Weights of a small transformer language model: 10 layers, 128M tokens.
Each number is 128 + 24 x the weight over its row's rms, rounded and kept within 0 to 255. Layers, rows and columns count from 0. The size above them is the row's rms in percent of the matrix's.

# layer 4 MLP down (transposed), 384x128, rms 0.126, rows 35-69, columns 0-63
size [100  91  97 107  98  87  97 101 100 104  94  95 105  95  85  99 110 103 104  99  97 110  98  92 105  98 102 102 109  99  95 106 108  97 102]
[[143 156  78 144 113 153  66 129 130 109 135 145 126 107 121 123 105  96 142 157 100 130 129 114 162 145  96 122 108 153 123 126 133  79 131 167 133 148 133 142 141 129  95 171 130 131 127 127 137 122 132 146 116 150 157 151 144  99 115 135 150 104 118 138]
 [139 139  98  49 127 139 111 151 149 106  99 171 105 102 109 116 134  94 151 154 132 139 132 133 154 142 163 100 128 159 152 146 141 121 117 120 133 119 142 164 129 146  73  97 145  96 113 125 173 101 105  89 108 143 159 128  93 110 152 115 143 158 132 140]
 [163 121 102  97 172 114 151  98 179 144 122 152 127 139  97 119 150 113 121 114  98 130 165 100 175 114 111 147 119 153 114 111 128 111 114  89 146 185 174 138  91 131 115 130  70 160 159 132 114 148 147 132 106  98 106 144 119 169 136 113 152 154 158 133]
 [153 136 142 138 130 138 138 147 109 125  84 138 139  85 132 143  97 171 188 151 160 116 108 118 121 128 138 116 164  81 137 138 130 110 147 161 130 142 112  96 108 132 106 128 181 140 131 150 116  93 112 116 144 130  91 129 113 126 137  80 114  84 138 130]
 [142 125 108 116 130  93 128 121 199 125 106 109 111 109 139 150 129 106 126 154 132 107 175 104 118  87 150 144 120 155 126 155 118 141 139 136 136 133 104 128  91 141 160 100 115 157 132 122  80 117 120  78 161  99  99 178 144 137 114 131  87 115 123 125]
 [128  98 122 136 111 118 128 116 143 113  69 153 168 116 150 115 122 133 119 155  98 142  99 128 139 149 139  96  90 130 150 151 164 155 125 141 126 116 134 124 131 117  85 120  95 119 134 173 143 142 106 147  84 128 154 157 148 185  98 138 121 124 156 136]
 [107 130 146 114 115 165  86 144 167 133 126 144 124 130 164 146  92 122 155 122 157  92 164  92 153 117 131 176 100 132  90 124 118 153 124  72 138 129 120 155 117 160 134  91 161 156  88 140  77  99 130 110 129 108 124 140 135 100 122 164 138 116 124 134]
 [126 134  88 131  98 110 192 162 131 145  86 100  96 145 130 157 138 111 141 157 141 151 163 144 118 128 153 125 104 121 115 113 136 118 159 151 114 158 134 136 116 150 133  75 137  92 113 139 127 156 119 166 144 122 104 136 161 139 153 124 124 128 127 134]
 [134 173 121 124 115 126  92 144 125 102 129  64 162 124 144 130 175 177 143 114 133 133 106  98 166 128 148 113 126 103 102 145 121 121 113 149 137 141 119 138 126 108 174 121 155 124 118 114 116 114  83 126 155 135 121 170 101 135 165 150 142 149 133 122]
 [139 140 207 123 140 134 158 119 137 101 124 134 112 127 125 167 148 132 107 122 118  93 117 138 120 178 137 125 126 148 169 186 101 113 129 148 125 123 170 158 108 111 115 136 118 172 104 139 159 107 105 164 125 130 117 121  96 105 112 139 168  93 158 163]
 [108  98 143 168 105 115 123  96 141 150 173 120 102 120 116 122 109 107 146 145 126 171  95 156 143 123 150 135 139 170 134 174 120 131 143 132 115 125 160  93 117 127 157 103 100 139 110 102 149 130  94 148  93 145 121 156 144 133 123  96 122 112 151 148]
 [142  95 149 123 137 132 179 118 116 100 170 126 138 127  91 155 111 139 161 188 143 138  98 157 140 112 139 145 141 134 152 120 147 129 152 140 138 176  94 148 146  93 146 109 123 149 179 140 143 145 103 128 132 137 109 138 121 169 150 113 116 149  91  90]
 [106 133 156 117 106 149 141  91 128 158 120 156  96  74 118 120 158 110 108 130 145  93 153 129 134 145 120 133  95 149 106 120 139 136 142 142 124 135 131 147 137 125 154 177 123 160  99 136 119 126 134 119 165 148 142 130 103 114 129  77 101 157 143  87]
 [133 126 108  94  81 145 155 118 101  96  92 132 105 138 131 138 111 116 132  92  89 146 156 144 129 119 155 134 109 119 164 136 123 144 125 146 117 101 135  96  73 136 136 130 100 122  92 118 123 128 158 169 138 165 122 113 164  79 106 105 131 158 124 171]
 [142 101 127 116 129 155 169 102  87 149 126 136 120 144 132 132 127  90 108 146 127 132 119 141 133  95  99 152 138  92 129 130  94 125 133 114 136  68 160 110 114  75 158 150 144 140 131  99 181 115 137 140 153 135 174 111 125  86 164  88 119 152 142 163]
 [155 135 138 139 134 105 137  94  71  97 143 145 149 153 127 141 149  97  97 155 137 136 130 152 121 136 115 139 120 183 126  92 128 135 129  78 126 102 154 153 127 100  94  86 117 112  93 121 148 136 136 145 103 154 146 131 108 132  90 143 112 138  72 138]
 [146 107 129 118 128 148 117 143 114  98 171 125 150  79 119 151 149 147 129 186 149 109 101 112 134  85  84 100 123 129 150 137 137 105 151 139 146 109 115 155 106 115 143 144 112 114 142 150 158 134 142 120 119 105 129 142  63 128 137 137 118 148 123 105]
 [111 116 121 148 125  82 172  94 149 164 157  97 149 122 133 112  98 128 135 105 137 112 145 111 159 121 135 122 170 161 127 163 111 122 159 112 127 164  91 117  79 118 114 132 138 114 132 145 160 124 110 121 156 120 125 164  93 105 162 164 138  76  91 129]
 [ 99 123 149 143 146 145 142 129 118 169 128 133 118 127 118 173 112  93 111 141 115 139 105  99 140 139 126 118  95 147 112 152 129 124  94 148  88 109 162 127 183  73  92  92 167  87 116  96 143 128 125 136 129 131 131 119  98 146  70 139  97 132 157  87]
 [147 164 159 133 139 142  76 140 183 122 115 124 160 104 146 151 158 159 136  92 115 138 163 100 151  95 123  66 106 130 111 147 133 141 147 147  99 114 122 105 171 162 159  94 137 110 145  96 123 107 134 130 150 132 127 160 131 141 123 115 158 126  90 109]
 [126 130 105 135 120 133 103 140 103 104 114 129 119 133 128 135 102 153 142 113 115 155 136 154 143 122 131 138 136 100 143 136 107 120 139  83 135 122 146 133 108 110 145 164 160 114  70 159 178 167  68  84 124  97 175 149 134 160 142 118 119 130 122  85]
 [102 104 122 130 144 160 130 132 147 121 108 113 131 137 111 143  91 126 156 150 142 140 144 151 138 131 104 116 124 108 164  68  45 111 169 109  99  89 131 141 125 143 136 145 111 160  71 130 184 132  86 133 123 140 133 137 143 133 115  98 142 138 135 164]
 [181 136 134 118 121 154 123 138 134 158 152 166 131 120  94 158  94 129 138 113 131  58 111  86 148 126 134 126 103  93 146 134  88 134 174 133 136 105 129  90 146 137 142 135 114 139 161  90 120 178  70 111 152 111 112  76  77 169 129 138 165 175 110 135]
 [156 128 120 108 138 120  91  70 131 104 136 132 162 132 108 123 126 108 121  87  88 116 145 104 129 100 123  96 134 112 142 155 119 139 129 108 192 116  90  83 153 137 118 122 169 138 109 110 148 144 146 156 139 138 176 117 121 112 131 164 152 140 139 111]
 [107 106 123 131 137 148 129 136 138 155 122 153 111 142 137 110 124 121 150 119 147 109 132 111 114 161 163 115 107  77 128  94 141 128 147 130  92 131 116 144 115  82 167 106 109 121 158 132 149 142 151 118 127  91 102 129 159 163  85 128 137 143 150 106]
 [138 157  92 118 120 144 225 134  97 120 129 140 145 133 140  86 128 140 120 129 117 154 162  92 122  95 179 130 118 113 100 112 144 134 123 144 118 122 147 110 127 122 125 127 124 120 108 122 117 130 113 141 167 113 129 132 140 122 135 109 122 123 130 110]
 [143 111 148 135 133 171 171  90 111 101 145 155 129 119 161 114 113 147 193 131 162 135 149 168  87 154 160 111 158  84 140 126 105 157 151 127 120 126 142 143 126 109 182  75 114 121 130 155 160 113  81 157 165 133 151 127 119 157 125 106 143 124 126 139]
 [ 93 105 117 153 140 165 151  93 150 168 112  92 183 152 149 130 135 141  91  93 105 112 131 146  97 140 134 141 120 108 113 120 100 131 110 117 123 143 130 110 123 164 101 110 131 124  96 126 116 140 168 128 132 108 108 109 169  88 145 149 130 118 105 138]
 [108 110 122 127 127  83 135 127 123 159 168  93 150 175 136 155 106 154 178 177 168 154 125 142 111 150 151 110 155 108 144 144  85 131 129  86  99 127 170  81 142 114  87 106 132 139 124 126 118 138 109  95 156 127 124 137 189 130 110 110 103 145 114  66]
 [111 130 131 157  94 113 128 121 149  92 111 139  85  99 124 113 121 159 110 117  92 169 146 124 173 158 118 148 171 174 136 151 145 111 141 145 136 109 169 142 112 164 148 102 147 112 110 145 150 126 132 118  95 121 144 114 119 120 141 125 122 109 167 100]
 [131 135 151  76 143 116 144 104 160 112  89 112 152 140 128 117 107 160 125 120 124 136 176 125 159 161 122 138 131 134 142 164 139 112 115 108  75 137 110 134 105 132 134  84 136 148 121 127 150 142  84 135  75 119 107 184 115 127 111 161  89 155 128 148]
 [136 104 153 111 101 136  74 120 130 151 137 152 139 141 117 112 115 144 152 164 132 156 112 100 144 141 141 157 147 117 134 170 149 151 119  95 102 131 136  76 109 108 119  98 158 147 151 120 118 142 131 124  99 125 155  97 129 159 149 143 158 110 136 125]
 [ 99 157 117 153 163 162 151 112 156 136 104 103 118 135 135 117 112 155  95 126 138 131 116 119 120 156 153 132 180 113 122 131 123 110 139 148 123 108 148 132 128 146 100 113 133 157 136 174  96 138 144  63 131 169 164 115 108 115 115 147 148 101 186 161]
 [131 104  63 149 160  89 141 146 138 144 130 112 100 116 167 127 110 141 141 138 148  93 157 122 124 177 116 131 133 167 112 156 157 155 152  78 130 146 145 120 113 149 116 120 115  80 143 164 124 156  75  82 102 133 137 100 161 136 119 105 131 125 151 135]
 [ 93 159 144 155  99 176 103 121 136 166 104 163 132 134 161 158 140 124  98  91 138 109 170  73  94 118 122 107 126 154 182 145 107 100 101 155 102 125  83 133 102 136 127 129 165 139 104  92 127 113 138 154 148 107 138 137 135  93 123 178 122 114 135 125]]
# layer 4 MLP gate, 384x128, rms 0.14, rows 36-70, columns 0-63
size [ 88 100 105  86  90 105 101  98  98  79  99 110 100  72 101 114 109 103  98 108 102 100  92 109  84 106 106 110  98 101 104 109  93 109 100]
[[148 128  85 112  89 139 141  69 124 159 145 201 130 125  99 128 149  79 143  99 121 133 133 150  86 158 145 106 110  99 149 127 125 137 134 121 140 140 106 102 122 171 185  95 103 131 151 133  97  95  80 141 110 116 137 128 133 166 168 149 145 109 147 132]
 [140 121 105 121 115 151 115 127 109 146 137 150 117 145 145 127  98 112 142  82 138  61 139 169 111 153 116 125 170 119 135 144 147 128 105 130 138 145 164 114 118 125  91 160 119 157 143 192  93 149 135 144 137  93 118 138 137 122 138 139 158 101 181  79]
 [120 129  68 134 140 127 145 154 143 106 112 131 125 119 138 146 116  97 101 134 130 121 117 125 132 133 161  80 132 207 151 124 140 120 137 116 135 175 144 125 141 115 146 138 154 139 163 162 151 168 122 106 122 133 132 177 121 119  83 141 158  76 176  96]
 [161 145 106 102 135 102 106 139 165 119 175 102 138 132 117 112 116 140 102 114 168 112 184 145  96 130  88 164 100 163 142 131 122 111 123  70 141 146 136 124 158 169 135 169 120 132 145 174 148 113 149  97 121 102 108 126 153 125 106 114 128  82 161 122]
 [133 171 126 131 154 117 103 138 114 118 104 154 117  88  70 133 123 157 104 141 112 107 154 176 127 164  79 144 132 137 160  92 117 117 106 141 162 113 113 131 133 147 144 146  81 108 132 144 108 168 107  93  98 104 126 141  96 126 179  89 157 128 137 122]
 [144 134 156 165 133 144 118 117 139 144 152 141 120 143 138 117 107 152 124 119 128 123 158 113 141 113 135 104 128 151 168 180 157 143 141 136 132 175 123 136 108  83 139  81 139 147 114 141  62 104 140 124 153 124 124 143 142 139 127 141 192 146 182 111]
 [134 150 125 151 139  86  92 126 128 149 137 109 116 111 146  93 157 153 144 121 109 142  83 108 163 107 115 131 121 142 161 153 123 140  88 101 141 137 171 110 117 150 124 157  85 136 101 140 104 131 120 106 157 131 113 153 116 129 104 135 133 129 139  92]
 [152 145 124 119 128 111 126  82 169 163 168 149 116 105 130 125 146 132 124 106 156 109 131 155 114 122 128 126 104 115 108 100 169 133 115 141 127 158  88 164 113  61 101 147 124 159  72 132 137 110 120  81 117  83 152 128 141 106  88 116 133 137 158 134]
 [182 131 133 129 120  87 104 118 136 157  95 126 155 105  85 104  94  85 133  77 146 175 124 153 134 123 133 165 149  76 152 122 117 135 112 128  91 105  87 170 113 127 141 125 134 142 148 153 145 158 123 110  93 115 135 148 149 143 134 140 191 133  96  97]
 [158 127  99 116 152 144 119 114 163 122 116 174 165 154 141 127 149 159 102 105  98 113 137 146 132 173 110 119  82 123 154 129 157 121 117 142 136 151 162 106 128 115 101 121 117  90 127 165 138 102 109 147 147 136 116 142 136 171 151 158 139 161 181 118]
 [157 122 145 101 125 111  98  72 138 138 162 124 145 100  95 147 102  81  96  95 128 153 137 125 115 132 140 150 153 128 140  88 105 111 117 131 114 159 141 130 108 140 154 130 114 155 173 110 122 138 129 117 115 183 139 152 138 152 153 136 142  93 111  84]
 [180 165  94 158 147 137  81 103 155 103 158 120 123  96 150 100 112 125 147 120 160  95 151 107 111 110 130 141 169 118 144 147 133 137 110  87 146 179 143 124  95 162 106 157 119 151 116 126 128 153 143 106 130 129 111  90 147 137 128 156 152 124 119 150]
 [123 129 123 125 147 154 113 112  75 114 130 147 142 120 125 142 112 132 113 106 107 135 123 144  96 112 149 164 171 180 108 173 125 132 111 134 150 185 130 139 124 117 127 149  88 120 108 147  99 133 115 136 126 129 138 142 154 158 134 111 126 123 104 164]
 [144  85 134 176 115 129 153 126  90 121 164 143 129  68 100 127 121 137 163 116 128 138  79 160 104  87 128 192 164  94 144 149 105 119 124  99 111 123  86 131 125 104  85 153 133 162 152 119 135 104 142 143 145 149 108 141 127 142 125  90 127 127 134  78]
 [133 129 122 129 114 128  85 124 125 126 164 147 118  84 100 161 110 128 126 101  84 111  92 141 110 145  96 137 161 109 144 171 171 136 123 138 140 144 109 139 106 122 129  85 122 129 116 153 117 164 103 102 111 132 113 111 151 142  77 148 133 116 147 120]
 [175 161  78 132 160 118 133 100 169  86 109 128 121  91 145 146 173 128 119 109 120 141 105 145 126 142 102 151 144 137 154 121 156 129 111 113  95 135 142 141  94  78 160 134 113 148 107 147 148 124 104 110 129 124 108 148 153 115 122 158 204 121 147 104]
 [155 112 122 130 119 123 131 122 117  89 135 164 125 121 116 118 168  82 125 103 133 111 108 111  80 122 102 111  99 125 163 176 169 131 105 120 134 149 153 150 148 115 121 177 119 132 162 122 116 112 111 106  93 130 135 151 135 194 132 221 168 114 137 113]
 [189 172 107 148  93 156 132 121 106 118 100 161 132 114  96 105  90  82 115  40 123 163 168 208 156 146 132 119 158 133 149 125 115 119 113  82 122 124  77 105 102 135 133 129 105 147 130 121 133 129 123 138 141 119 153 156 160 115 124 139 163  97 111 148]
 [168 134 101 142 145 137 145 117 114 119  84 138 108  89 114 153  96 123  83 135 152 100 137 124 119 143  87 133 132 127 155 138 117 116 178 121 140 160 144 158 136 136 105 163  61 124 129 133 122 157 111  91 113 131 146 120 149 124  87 133 188 140 129 113]
 [130 146 116 121 122  88 100 118 131 126  95 139 154  89  90 105 131 131 123  92 182 155  99 151 132 118 105  95 163  99 133 123 117 125 114 106  95 119 161 133 126 148 157 169  91 147 113 171 114 133 102 109 116 155 121 133 166 159 134 135 139 117 150  93]
 [151 148 150 132 129 110  96 112 150 114 115 149 146 110 116 124 145 125 114  89 137 104 133 136 167 123 118 125 114  94 137 100 124 103 120  92 106 122 129 115 143 137 140 117 117 144 165 136  89 105 137 110 159 143 156 116 149 155 137 103 134 115 133 132]
 [143 153  98 148 150 120 142  96 191 112 119 104 111 119 139 124 117 143 115 164 190 103  96 150 135 130 111 114  94 151 113  93  90 170 143 119 151 150 146  93  84 123 131 199 134 147 153 138 136 133  91 114 115 117 101 114 117 142 129 156 134 118 155 111]
 [115 114 111  98 131 120  81 126 133 162  99 102 160 112 145 125 124 128 111 123 136 102 114 157 123 129  92 118 132 116 176 115 135 133 103 133 124 167 120  94 145 126 138 114 133 109 175 143 114 129 122 151 132 107 160 156 146 176 146 128 117  99 145 105]
 [154 151 182 118 132 102 132 120 164  74 128 103 156 105  95  86 126 153 121 121 116 143 133 160 117 104 123 135 155 158 139 135 130 119 133  94 148 185 119 114 105 150 140 139 106 132 151 131 166 130 129 137 137 119 118 138 179 100  92 137 154 139 145 160]
 [141 141  83 169 118 164 146 111 165 136 113 119 179 143 135 118  79 101 136 130  94  84 144 110 145 136 102 129  99 197 109 119 145 120 151 130 112 164 160  90 140 126 124 150 119 169 130 143 121 156 136 115  93 148 111 147 115 119 116 183 157 120 126 122]
 [131 158  87 162 121 135 114  97 116 127 117 147  95 101 132 124 118 127 112  97 121 153 124 137 141 167  88 149  86 156 132 138 179 147 152 118 134 121 106 144  99 102 131 120 118 130 117 110  99 146 115 130 122 177 135 125 137 196 106 148 178 127 130 118]
 [121 117  77 118 140 115 125 157  92  89  71 140 156  87 101 129 134 147  99 125 152 110 153 166 160 117 152 109 148 138 105 155 161 120  97 170 135 133 166 113 147 111 154 119 116 123 147 112 120 151 149 106 105 125 140 114 148  91 108 151 146 101 140 118]
 [149 128  96 139 129 122 122 115 115 128 133 136 151 131 100 131 136  84  99 117 135 105 164 134 133 157 135  92 121 153 150 130 118 127 103 159  80 145 154 145 133 119 153 147 147 148  97 172 136 150  82 143 122 137 139 151 152 110 119 138 157  63 155  85]
 [120 127 138 126 153  76 125 146 120 134 108 103 117 121 111 145 138 128 148 121 163 117 129 163 123 128 106  84 127 134 136 132  99 101 103 140 121 148 160 112  84 145 113 124  91 139 104 150 142 134  93 109  92 114 113 124 118 150 114 133 126 112 173 138]
 [162 133  94 136 136 132 128 156 137 133 155  85 146 114 111 179 133 106 126 180 119 149 139 168 154 146 145 146 135 172 149 148 128 105 125 135 106 146 145  81 140 150 125 110 125 185 118 116 130 135 113 142 115 109 138 125 138 193 154 143 139 148 124  91]
 [153 148 133 126 103 135  82 114 137 136 132 159 154 115 107 123 142 155 120  88 104  95 108 128 139 101  96 129 145 144 137 146 150 138 161  79 148 148 117 129 100  93 120 127 119 138 132 140 143 136 141 150  91 130 117 111 123 160 110 167 138 147 137 155]
 [144 152 126 129 145 136 115 128 123 161 148 122 107 101 115 108 127 108 163 113 159 122 106 121 149 129 115 114 114 134 135 103 133 146 123 110 131 150 131 107  92 116 118 155 102 135 122 167 155 133 142  90 133 151 122 129 112 141  53 150 116 104 142 136]
 [146 145 129 127 146  62 132 120  75  80  98 136  95 107 152 141 117  99  54 157 152 131 170 148 133 143 113 120  97 148 148 115 137 140 140 133  93 128 140 113 136 156 168 116  96 114 164 168 130 100 150 133 111 165 141 157 164  98 163 120 123  84 175 100]
 [112 128  93 137 139 138 103  96 160 105  95 157 123  90 134 155 133 125 127  90 150 130 156 130 136  95 114 141 137 144 164 105 142 108  93 128 136 150 111 120 125 151 119 129 145 127  99 129 101 149  83 109 127 122 140 153 182 144 132 149 131 161 161 132]
 [160 137 101 132 141 157 100 117 103 143 138 108 115 150 114 136  83 124  74 105 132  95 141 153 112 155  96 126  88 124 148 151 151 117 112 121 106 130 102 115 149 107 122 130 137 156  97 127 115 205  89 173 115  95 143 191 165 147 130 125 165 132 137 148]]
# layer 4 MLP up, 384x128, rms 0.126, rows 36-70, columns 0-63
size [ 92  97 100  98  76  96  98 101  98  81  89 103  95  82 101 113 104 107 101 112 109  99  93 105  88  97 103 115  97  96 104 109  92 100 105]
[[111  99 134 137 113 180 160 135 126 137 119 109 113 127 145 120 111 115 143 117  95 114 118 133 119 174 108 124 105 117 119 140 168 134 177 139 165 126  75 105 134 140 150 134 103 161 109 166  93 153  95 146 131 144 129 156 172 131 109 139 153 120 151  81]
 [129 125 123 137 154 145 136 104 120 133 142 109 155 129 130 141 145 147 139 131  98 117 125 115 134 120 165 157 142 186 142 136 185  98 160 108 133 110 172 138 162 127 128 126 131 158 100 127  71 133  95 113 145 155  85 127 117 138  58 136 118 136 151 124]
 [148 120 113 107 105 142 135 159 124 119  87 126 162 116 158 114 138 130 121 140 124 119 113 115 117 141 197  82 151 145 124 157 126 102 113  67 173 141 127 109 150  97 104 115 165 111 136 112  96 136  96 105 133 127 160  88  96 100 154 135 141 111 122  80]
 [153 129 136 120 109 119 109 139  88 112 130 138 116 110  99 172 128 135  96  97  54 131 136 125 124 134 123 100 118  94 121  85 123 142 110 126 137  91 109 129  56 148 147 148 119 140 108 137  87 114 134 149 147 106 135 128 115 127 139 123 162 108 148 108]
 [130 111 121 126 132 172 151 135 143 132 145 144 134 112 125 151 108  91 161 112 133 131 108 136  97 136 140 130 137 141 140 176 156 140  94 130 117 165 140 156  80 102 110 131 136 125  86 153 190 114 108 122 122 182 138 135 130 167  79 124 172 109 141 134]
 [137 130 138 119 100 157 168 103 126  75 142 148 144 113 149 103 117 109 158 110 143 133 132 109 156 134 162 134 131 104  86 114 154 162 135  98 145 103  97 109 115 115 110 114 136  95  77 131  90 140 119 127  98 151 118 106 115 157 130 111 148 128 120 126]
 [112 126 102 112 133 100 115 149 150 128 135 101 103 112 155  94 149 172 155 126 116 137 150 103 154 129 142 167 114 166 120 160 132 128 112 134 165 130 181 147 145 144 100 135 141 138 103 114 123 140 125 137 144  80 101 121 129 145 159 123 121 128 120 125]
 [130 132 132 125 160  89 118 164  88 101 137 115 140 159 111 141 142 138 175 134 109 105 114 131 129  83 133 117 138 153 140 121  91  99 120 127 127  79 123  95 117 103 132 126 151  50 125 113 171 129 111 131 144 140 133 135 140 118 144 148 111 134 190  94]
 [106 111 178 155 144 102 133 152  97 103 191  89 133 133 135 157 180 176 144 135 149 116  82 130 137 146  95 131 125 148 146 179 123 109 110 127 136 134  94 121 133 107 145 172 127  88 132  97 108 127 144  97 145 161 167  86 134 136 114 119 132 113 144 168]
 [134 157 152 160 139 154 136 112 130 144 128 149 117 152  86 145 115  92 113 112 167 117  76 172 124 117 155 176 170 142 167 150 136 151 114 116 136 112 135 122 128 106 134 138 125 142 108  93 175  92 122 127 110 127 116 112 139 120 125 129 157 141 116  95]
 [112 145 103 105 112 144 135 159 138  92 102  97  84 157 129 130 145 154 164  99 127  75 104 157 107  95 174  67 149 156 128 133 134 143 137 106  91 123 121 115 146 104 149 148 134 127 113 103 209  95 117  88 138  99 114 165 125 150  98 104 162 120 143 134]
 [116 114  91 149 125 130  92 131  47 173 126 133 132 119 129 134 142 128 107 109  67 160 148 156 153  92 106 124 131 128 115 107 134  45 142 150 107 128 114 114 111 145 127  93  89 131 151 139 135 111  96 166 136 152 170 150 121  99 107 159 111 107 132 150]
 [128  85 111 169 110 123 119 141 106  94 134 180 130 119  88 131 104 137 130 102 120 111 165  98 142 157 148  99  97  84 124 132 120 103 140 117 121 163 128 138 159 185 122 164 102 145 116  94  91 121 102 165 132 110 141  95 166 119 144 155 163 146 105 112]
 [104 109 138 155 140 137 139 137 155  63 109 104  98 164 114 115 149 145 124 121 138 120 123 106 107 179 153 131 104 162 112 182 139 107 150  98  88 140 134 152 147 134  75 118 117 140 152 153 106 149 133 112 119 149 119 180 106 151  81 139 130 117 110 129]
 [128 104 146 121 133 110 114 150 125 143 147 142  40 109 158 135 150 109 125 135 113 148 161 113 126 128 127  96  82  88  95 109  96 121 109 135 100 150 132 121 139  68  60 137 116 116 132 110 130  91 151 144 147  89 156 113 127 163 147  97 124 162 149 123]
 [105 132 139 139 135 135 111 155 143 190 118  98  82  66 142 108 119 175 129 136 153 121 136 106 138  77  70 139 144 117 148 117 130 146 141 148 120 135 115 157 116 159 181 112 134 162 132 111 129 123 130  87 142 105 129  82 128 114 131 134 131  97  89 155]
 [194 112  85 133 104 150 116 126 174 134 153 118 147 137 122 124  90 101 117 142  97 155 124 115 132 140 146 167 151 166 144 146 129  56 126 151 151 143 132 125 125 139 158 102 146 109 123 148 144 137 104 155 132 119 135 126 101 168 109 133  81 120  89 127]
 [144 133 189 101 122 129 140 100  97 154 125 127  94 118 138 122  89  92 161 132 145 121 132 144 112 152 122 122 122 142 146 136 113 159 127 153 189 127 168  93 110 150 165 123 125 118 155 135 114 105 135 130 142 134 113 132 112  99 137 142 155 134 153  84]
 [107 148 108 128 158 126 135 109 142 145 122 108 182 129 169 153 121 124 154 130 124 140 111  87 205  72 137 137 137 115 116 149 149 122 104 129 115 147 159  80 141  91 114 156 156  90 110 135  84 150 141 117 130  92 125 142 126 130 163 128 113 129 152 129]
 [ 95 145 128 104 132 129 120 180 106 112 100 137 118 162 125 117 134 150 173 109 115 121 116 107 140 137 108  85  98  78 109 124 115 109 137  89 140  83 149 102  81 133  87 135 135 122  84 134  99 122 131 139 169 109  94 130  94 155 146  91 154 112 142 101]
 [ 91  85 122 133 123 145 136 145  99 146 136 163 129 128  84  81 132 148 150  92 135  87 120 114  66 106 142 128 163 110 155  98 110 123 146 142 165  92 125  78 144 101 170 138 154 148 139 114 127 110  98 132 163 159 100 114 151 108 133 123 153 179 148 139]
 [112 104 131 123 143 140  91 141 145 148 120 101 137 131 169  88 112 173 127 123  96 159 139  94 115 125 114 116 124 101 129 149  68 118  90 174 121 118  91 129  92 162  92 165 154 118 112 180 109 133 110 142 114 136  99 135 111 134  96 137 112 127 132 124]
 [114 125 107 123 135  87 126 108  98 160 154 113 151 105 115 134 162 125 112 144 132 167 102  83 129 121 153 184 132  84 134 141 154  84 108 125 119 102 139 131 128  89 156 121 111 115  86 120 152 176 143 182  98 146 119 122 115 110 145 147 131 123 120 132]
 [146 136 136 107 139 131 158 163 118 112 134 125 130 134 152 136 135 125 153 101 137 111 162 122 108 115 138 154 151 153 109 126  85 148  87 145 148 141  77 162 176 144 144 114 180 129 171 116  79  94  99 150 154 123 164 100 132 111 127 134 127 118 127 140]
 [130 162 113 120 157 112 139 130 129 165 122 137 178 128  83  68 117 101 135 122 105 109  96 166 141 139 173 108 176  90 116 123 156 130 104 146 109 136 147 121 147 143 203 130 109 124 108 126 101  87 133 116 135 130 141  97 135  97 122 128 166 132  99 132]
 [125 144  88 137 117 113 106 148 149 128 156 114 151 146 136 132 108 114 149 114 124 159 137 140 148  94 130 149 163 132 144 153  93 135  93 108 127 140 104 103 141 142 175 127 138  81 129 132 121  94 119 123 137  94 154 118 153 105 136 124 118 147 114 114]
 [158 128 106 123 134 103 142 128 150 122 182 144 129 125 102 143 143 108 129 128 165 138 147 130 126 121 141 148 174 129 132 145 129 171 108 143 145 138 101  90 132 121 150 141 136  84 144 135 142 103 152  92 148 125 170 106 155 128 148 132 128 111 145 132]
 [122 129 148 114 133 132 126 152 139 123 143 110 106 125 166 172 119 138 146  98 108  88 136 112 148 113 135 122 129 179 149 138  98  73 105 142 159 176  82  91 145 140  71  96 107 128 137 153 130 153 107 137 123 143 126 142 127 186  71 124 131  91 127 151]
 [147 111 174 120 109 157 118 123 121  71 133 157 130 155  70 104  97 141 100 124  80 107 138 165  91 129 143 184 146 161 115 140 176 135 107 109 112 165 141 124  90 126 146 145  88 113 128  99 167 119 107 126 107 147  93 157 110 148 127 176 138 115 136 118]
 [149 121 110 101  98 118 149 116 102 148 168 126 135 116 100 139 129 139  96  61 118 159 147 130 106 149 158  86 121 149 117 165 111 115 139 157 130 109 122 123 102 149 157  82 156 143 158  86 145 104 139 139 167 121 178 131 146  95 113 140 150 135 112 120]
 [ 99 179 164 125 102 111 143 106 101 141 153 160 113 142 120  98 142 171 132 137 124 104 101 113 102 150 100 153 197 160 128 111 168 139 143  91 135 140 105  83 120 138 121 156 126 112 147  91 129 153 143 132 141 134  89 127  89 135 170 132 129 125 118 139]
 [150 114 155  98 106 185 147 145 140  76 110 178 165 160  60 154 113 139 130 101 135 106 115 141 112 155 141 129 127 129  95 146 139 142 109 132 105 142  77 123 106  64 149  94 107 154 136 109 133 115 117 150 112 145 135 172 129 114 143 123 190 147 138 147]
 [123 152 119 126 141 152 100 122 124 129 134 101 139 125 184 112 117 130 117 143 132 119  89 117 153  92 143 143 132 134  99  97 141 103  89  98 153 111 113  99 111 136  89 146 162 140  89 121 134 151 113 110 124 121 141 138 116 136  86 114 137 133 142 145]
 [100 137 135 105 122 107 129 135  90 119 123 151 102 140 111 157 154  75 104 109 171 160 151 118 154  90 143 173 117 134 118 114 103  95 126 131 157 144 109 144 180 152 123  43 129  78 123 102 157 121 108 122  93 166  85 115 114 111 109 116 113 136 138 154]
 [150 115 118 113 142 128 117 125 118 171 118 129 114 134 135  92  94 101  95 108  93 130 106 132 113 146 110 176 114 153 148 153 147 128 136 154 114 146 147  96 173 158 119 129 136 117 113 118  92 115  85 166 106 131 136 148 105 130 141 146 136 124  96 120]]